From a checkpoint of a small transformer trained on Wikipedia.
Size: width 768, MLP 3072 GELU, vocabulary 17143, 91.9M parameters.
Training: a variant of Adam for these matrices, 1363M tokens.
Each number is 500 + 25 x the weight over the matrix's rms, rounded and kept within 0 to 999. Layers, rows and columns count from 0. Numbers have three digits each.

# layer 3 MLP down (transposed), 3072x768, rms 0.0131, rows 1914-1939, columns 640-767
473496561505526522534482498542445480539487495492507494477507509491472495512492524521518528506534529501520503477501496504505509521529511484507518488474449457493536531517487474468496508481527463513547533467487480518492546480535523556495492537509516541473480487495476502507462529500485452481458484465491502518498494495533489511470472530493494475508516499461493503514494475486513477499490
515506484493520452510474480475502455527491531502492522490465515524484486555494549464492462522494494486469479517500536515476480529487510537547518534495493492555505500486513491479512523506516521508518501519503558481521494467459490504529503546524515494439510512501470530506508522464456521497531514501488461451510511521513481538482497498499502499485516505476507472493504527516444498538483
495504485503509501527485458503471542482520507480538525458492504549478490494523524484498504509486479478469496487497499466491488526497497498504567463491478467500497509511494492508495486506514477485498502489504489472505503529492508546501443494466455516494489482468448520468499510492477499524531493481535498516518464479455524479470475507521485479478490498525519526504524499494491464496456
525478541493524477492507466491527495491494503451481525520502503513526536458475531529537489516513481488510555473494482468479534518509490496455463475486501498473495477502478497498510524518513504496517516509495491478518507510476479502504475549489476514497507509486501530490470513493476486500461479486502510502500519507511482565471490448522538486523542519507509475515504514505513504524488
534521553600510528485487518507519483494540502505502481502454496513512495526469499509492478467552488464480487485517491518493477439500517493539516495495498550511517509491494489512446510540496452506505492502450509508510511516456481584454458502468488504501517489460525508459478515524470560529472506532511486543520478494506458476531471515495496465470488507529486512520532497470479492486459
526482483505495483489559517532479518493496511479480504494465521523522478477494545504490526498505460517469489467503513559501509468512489507519489494566452479500511530513470436543466456505483473493505467497478447492478500431492481435510484513457513488490487500495498473496474494505489485488525460526537489505463547463499488480477479491514504504501533458497473521490524464515543461493510
503536555521513498468443439476501436509456522510500531490530495504519505504515479479514518514515537510493446501517458490507447495532498464511534551495490465512518473457481509497500491525527500537508454551527526502516430489462464506458500517559478452509504524494438505456537543484528484456476500544406510508543523547546523525481490539515509456490422501490563496538527508499476485498496
457487511556509498470519512496522497500507498486461478528539482475505532488511470517454516476486490509496494552496555460515508536507482519491515477528462511501505493518516491493501530495494482528494490471518481517483483429472513477498494498480518494528551490480571528464473526493480490492460498541507526585517501498536508461506535493546511476486473483505452501485463538429478522481518
460480493543528515501503510504564477528479511469543487515519467513479497482551480493514476513449475478509476489490543515479489472521495496537518488501528525496485482528478522450468489475515472511411457477512470515503489497508506510541523469510545484501512508474495511448474509460532503491491493515515486530501493471453523509494499513512498493475493517519520485504513517534551479503519
487472540510486510497517487469475463480487424497487509525518511533494492511494483500534490503524514517491526538532510515456521482479498487519537477507449492485465475534490491474553531526504498498502478521523548470491480461483535499497460508498473490477466508534481529506475532511515491530490523495518500510529520469539461509484479475531532474521480516508498500523495487480522496516484
502515496464491490488573510491502481467491527537529473474487450518523513470461557592510495511543510495513528490524513535466491471430511487447477510529464514512522481466547544487498506543539474470494503520495492475491504545521508533475524508495496477483478503524492496461499532520458476501484528461470480518503553539521511496508500469516508472463485497507537470529530543512483517545511
486493491489500474530497500505492509507479469484501472529513496477513509537506540485506507501473516489523473484476505504488497475476528525493502491515486516483536471521503455501477512460499517462528458495471485476484560486512464481496485485504495496495495473525439540533470472485499492505455488510502522514487528509522485482486520475510521518491520499497548508483503521532498502494516
522485527487500489462533515464493481494472469482501525473527484463511467513493493501497551518442472493476486481505534464545496481532527490545466517542450506527477586454469491479510505460512471493455495511500479533510526559538492549507558510510529504506537500473521493485532488503511542501489514474506525472543496442555475485511485484512492491511497494520514517485513522476536440475512
491521484478497508487571503495476542462476508553495479457500499519464543508501468515525455492521548498490520462534502529488487468522457470507473517544481456513547532500504492505519490505466481556495492512475464479491468481477508531480534477486480523503505534532501505528503488499487519454527520491459517518515521503491464496485489500500511453499498527490501516522514561478491516513473
500493472508524514450514489505510476471505515489499511476507516488478475480510477510519516510517493489532480464556500497487498536474496507464460493521506470517517462479514554510542513495482473521520498481510519504465486543469493498515536516493532503529515526508492482522534487526522476514496501476475473506496527503511514532493496574544449464505502502523466485557511490525496503516491
522491483510520520550541518516505488506509494525498512510507478490486483510534387491481469486504474472542496497524495493476459531517510473485520487564477475508510502537500494476527502534560548508472488539499488484494458530496501533492494508505519504525468479469500514487493499538491475509542553478467550539476476490436508504515524522511492521500462513466505538480487515526503515513515
489486479501457462517477506518493449513482451530547535487512496526502514519525493488499497505492485538471550506514530537510498500533475468473499484529516487454493549486446502469529496505471513485488514497494491524514519463479498491473508524537424496503541552532550534517473478504501541510484493495525514488526507499506551500468519493519472442499468510486511532533480553451413522545497
464469507509517511503513540513500489476483493515538505494493520509461539492522498464544475519513510521522469515517504490547540520515435471539488479483466457486497477494503516480497544479508539487513530438542501513479509451537495540501503489490507436455519463536479490498504482512515509505479488473517425494509463469452489514471515505482514521524464464491519517498492476515515463500509
474451477501526519519552491527514456512499465526494493498491512496505514510497480480490508492496493509455506507481512523517511500476502517521496517502496499478471532520480506502495507472489497488526511511497494541485477508496514472503503509489503478507490514478492517519489479514544477504499527495534503509513487482519520478507494490448517512475516487514466483524528495488511480492483
504509504493484491485498501498524459513540527512503492462492524520505497524479434496508501472474544521495457512452564475498502527508519493500528477495518482527517488528517527473482495548508498510521471492529522523529430514490524508510469453495530519516482489450464454474467517497493499454482484489461504529496497484491518517515514493523509452504518530494490484563506482517503507498501
495480469546534483472489508511518496499502551488515469530477525494498492506478460530507502511542503491488492502492499478485528519493471529538552506512540513490482513532520485527498476493518454531520463499499525524560459493496530477564476502510495523516498522484542502500493445506487510494524498482526481469529501479481445494521487495541504490546509479488480523502490474528483468490521
504502557521527499496502456499484492491503533463466542500503518501498521512537487482515515492503467470503504490506526490481536510483546498478499505520514470498517473493517530525503488508518484495521483459499527516516457517513436432513503495461503472499497506518503493488491512514462516497497512483530538499478502512484505553489497476489482464544551532494479505488526514496473504500510
487461513525469501508508506509454504480511469461489474513537493551496478522503535497509542496449491495531542504504521522492514546509480549492508492495506502501507519526473450508525481529525474482510552480511521502510501527546515530506451468488496567496498453496512497522498525530530504502465475529506539510516495533554506494465499459503496512489515486529472508483526475518497527492540
539532511485455495484490481482502494485476499474450489462494505516528511480499503460481517468494565543473493489488510494564504502489485525496487520547585490506453506471486488490536481470484505504539524489488488464473525484513462467505517466556512509484532483519537546535536491512472481464471538492485493569494484468537530514512512491475501479500483544535481486523472492530485538503458
517517490499484493531498513515533454483537483517462523503545510506474506513466504504527495501534510512507486532504517474522475494537508474509499520547455469530514484520525461519499521513549491475506499516519507517462474516511487532493497508476517527492509539521526550498536452472506451492453458444532488513497488506478516511508508514498516501519472493473517450501486486526491539487473
562511498489473531476504489476489521543530484453509476512484471481502505570514528505514480444475518506485507489523521517496503526542490497485468504521508520495492533495468505490511513499524504496517519515556527520485510453455517472521486488524492487519540509480481480532501487492498485499525516503488514471526494487461555510467490496474492502491485534476511485464505518508515460539435
# layer 3 MLP up, 3072x768, rms 0.0213, rows 1915-1939, columns 640-767
510522475516511535477525528529501534521508518517531459503502542567502498527500480508501509485539505552517510532493525529482543534551518495479530542522468539496463468533495510501498500450525513490486453467506465479492513532493478518466477445458542485520458501485531472491486503505522468485516501522497476508473497495429488487506516539498515486524509514469517548496476499496530506474494
500542537520500508483528511523494507475485500529477546524474501509516417468512495456517517448485502516535494557484505459513480538501484542505466499507502525497458505498533549503510493498518481493462534461512504453523486526491475508486505498530480497525554559546524490466457517513507474486523469470492504484503518524483508467514500513505480574531496513510533529501509481512542490466533
484554528502503507534514501519534503522523491514530497492484489527488500498466500483474473490495452487503451508498456477489504489499541507534521499504504470513549499488533508461521529470482492524495545497483461517500514515492496499469498467462516494527452489493500494475524465478525465511499527538507475483490499521469515511486536507462484526528524488540481489480472512452466498509485
545477485498511543491452484562443509475518490567495465515466501505539455522523445528507514504472517487535541488478524475506533491523475482534480514526496472507504509537506452449528473534524505491485512477478492522507497487478509536531540463545516485509505466533510495461495545503550506515539499485480497535466509439468544443494536499515521514502479517518485520493492526532532484498474
497517489472489527498494542513527488512552493492490443488506503465498553518522508498517487517479526481504546477485533513501481528477500467497499525457555481530501484520523539502542549458531499511491498488515473478518507523513493538511510506517501524511472473507451495509524516445513567506488523522504514433507457519515506525507486497561467514512500515524519504466476505528482478541450
546502482460457479490477507506503505493532507492506502525498530524508516526481494490497506503478523522509505486440490497534488498486535500502533509509516557498520503459531496491463510503511487467526531527497545486505532475468485506509514503523515503449524486469511480493460510478504482524467442474522529495473508509495499454498484490509502514506501544513487548476464471487522534484514
502501506458490504522483468529473522526514505524504477457414506526541498481476526484480483487501509482468504518512488509511489517526532520528540506489531519514469466483494521474530502519465494495483549497506508469514521560454500520539521490509505498512470511491436515500522498522566506500501474477491523480469544481452511526544488512483485505494531529515524482453495474503463463521486
506469485485508534517487521516500491507476484512513510478494529478521447510504487503486477511495506536472497500523496479459470509459512519456473532451474514529488521495506521497493495489461509511569491474528519502504486470492488521534458453551506494531470492504539471503501503497531476484461516560471531500529444522532499490479515525454478475511525462532481476476498509520462497500539
524540503451473508540515507517499541504499484518473501517477495518530482483469528496499496515479451472514530499491498487495500499491503506533495502500526533513506539484503480477519481497494471490490532511467502478491507535500480500509508510496550530526521473494479482475493498501492464464459504516449522503472512522521500497517478520530478503516511491486488461490487535473523505484490
558511495515522482536505540516498504517512448508505563484538543496501487513476489473517490481471536493543491493470520491519490498516520522537518499508551498508498481521505447496479525492529492511494450479501458469520509502483494486509476511486518541563509442468480473509541515518551487468546543479526492473508536485503487487512482491488500525535481495506464506460494470532557490529564
515492500516471517549500495508507477510510497540520520500494532532489489539492510507483545499474499543531563491525503517514532529511507513489491528496536519525530520491490499512491508486449524518492454493506528468531479507470475516505495535494487478528472508551493487492457524451517469476505483493500508536513512516508514483509533488477488517514493485507490513519513513487493509477527
505511496530497533511437515515470531518500543495492500486490521473519533493471460512476509498501512500502521477470490489475505527465505475561508512480523499503499490491489515505497522465514486507495532551508514451505456523506522531558485465510509458490572509491485474502501528458513470472527506466506498515499453522463509506511481527484479484521508514517503498509465469482494501498453
534510533456515489517512516493528542488517445517531494513543480470505492524508469510482500467465522513518503524506498447502499469505510521507556527497547499523499472493529459523462505530529535482482521487516518490468512493514470520520505538517531523482557473466480512468526471503507502521483509469487502495496499482462507486518528493489474600521508494471506470469485469508512511543536
513451507469453543568542485527496512470505541499507499515472503441470517472473501454479475479488468541503469519521524534497509447507513444544444486475467517495514495544578503506484530484519493511450515490474516484501482507455524514542528520499527499527518457507521475528512495485473496516488491473516532509482494542468472524509530491468493515496520501521458588462498516493500458547512
524487485508447498512500503505484512503521538479505521489487523501556493470473503493521494499525550535477493495521539464458461470493500513523493520483538489479533457520514473479527533515483482459478496485493501493560484515471487490476502522555468520455515520476485477541501490493523509519489503531532497504491484483521517506433498449471541510498528497510500513495478539445491512491532
491550502526501470502471500503512513508542553488504473534476512517527515452515523521499526516515545555437497503456538462540504490504549507507480518466488541504501496488500495462476538498489491497469482487455480506535516524469494524515544511487496472504458468524533542514497508521484559492464493488522516495493503495497488483453495495504493495486475561512504517485537465468517524505453
499460495483493502448503474546504573479502506514531536511553479461549507560523522487484509493469504470524516462505520506538477517515482508483487548508505511467508518424523514462523513484488469534514485509538501513527517486467514490517512470560509479539515473555492509571503485495503536462488524491496487527486496551521481460484522494481495480499480534529462504475472494502483492545481
526491505489463503495490522533487533500503522522516487499497539535507486489492483484500496495494498484533489490483504510490462528509484507448517514491516484490513483476507516489466517519505511483480510497509504490505518504472521475500511484465512515537511487482501506515512510514493492516496521498497499519463506501476491496483500488535498512522459530482537506533485536542512531498491
479531477461515520486506498511478533486519517477533450461480496461489516486476539499499552477491480498472543482505484493539536489502512492504524516447507468506459498512483502485508529485483511505507487486454475512503548548479457533487479539539476478485495482505471511486538525527499496546508523517545496471529490505495473503473514452524495511513524481519532494460519478447509486463519
503545506468476520482481511514533467480492474543519527486532513499526497513480490436505453497492503502533543535509489492517514491482517488462521502526506505517470478481477508510517499505503497482492510509498488475474500497479479504505489519505518466471491458506486514525524504495501489471508509521532473499476517477534489524490522532481477547488485493503482491499531484460509508500527
519471522522520506525453520517523538487539527466497506486493518516550538498473491519456459513517481479463545448484448459444447512485493520513555509498492521491479504496510535481560519480431521509462528495464481494530499519478483505498492478510488501513494459549526487516527498441509500525478495521534544474483468485553468494455488533477509457501471512485474510506469496528536493513491
508492478498541498511453522526537505545521501508510500504482479484483478486501503465487483518518491525549540496501476476486495521485495558492514502503495446501479532445495531483509561517525457516512521459520522431494495505508525520502473512562467435533503477491490497512468520507525543527509498498413527530477494472536509486499492508449491484475531543517467458493503476504483512524493
510477510485525483464483508510497498499489526472506497514494486518507462519446476468504468511521499518492492486539516514485476473478517466500525488491496527486459510468512516477473515440503536542502490500506521458502493459464483570480494561483544480507487489481519515529510527487489496503512504543499476430513539484466468550442524507520492537512505510514480479507559475501490523509516
493541490464522469524501519526500505502505511512505460473496519466464522530505530507488512496463505516490532520490458515506591504508522513539493476489471499516504490495483464506520481567507446431508468489499486527450524454513503470486498452501500455468470459471501459488560512496528519492499509508455516507480490540472485530498507517504509516516513483515508517504481505503542451508531
541474519506478493565475510477527507498521522492521527510480501491504498448506503514475455501468531501497503534503502473487513515492506508478505492534494517474506489479537503474502536473489508516479479481465521470482515470535514496537518464485501461479601488482491514503494515495528506466488500501516517540503505465556491513513540458501502499488484539505472515497520537483524450478479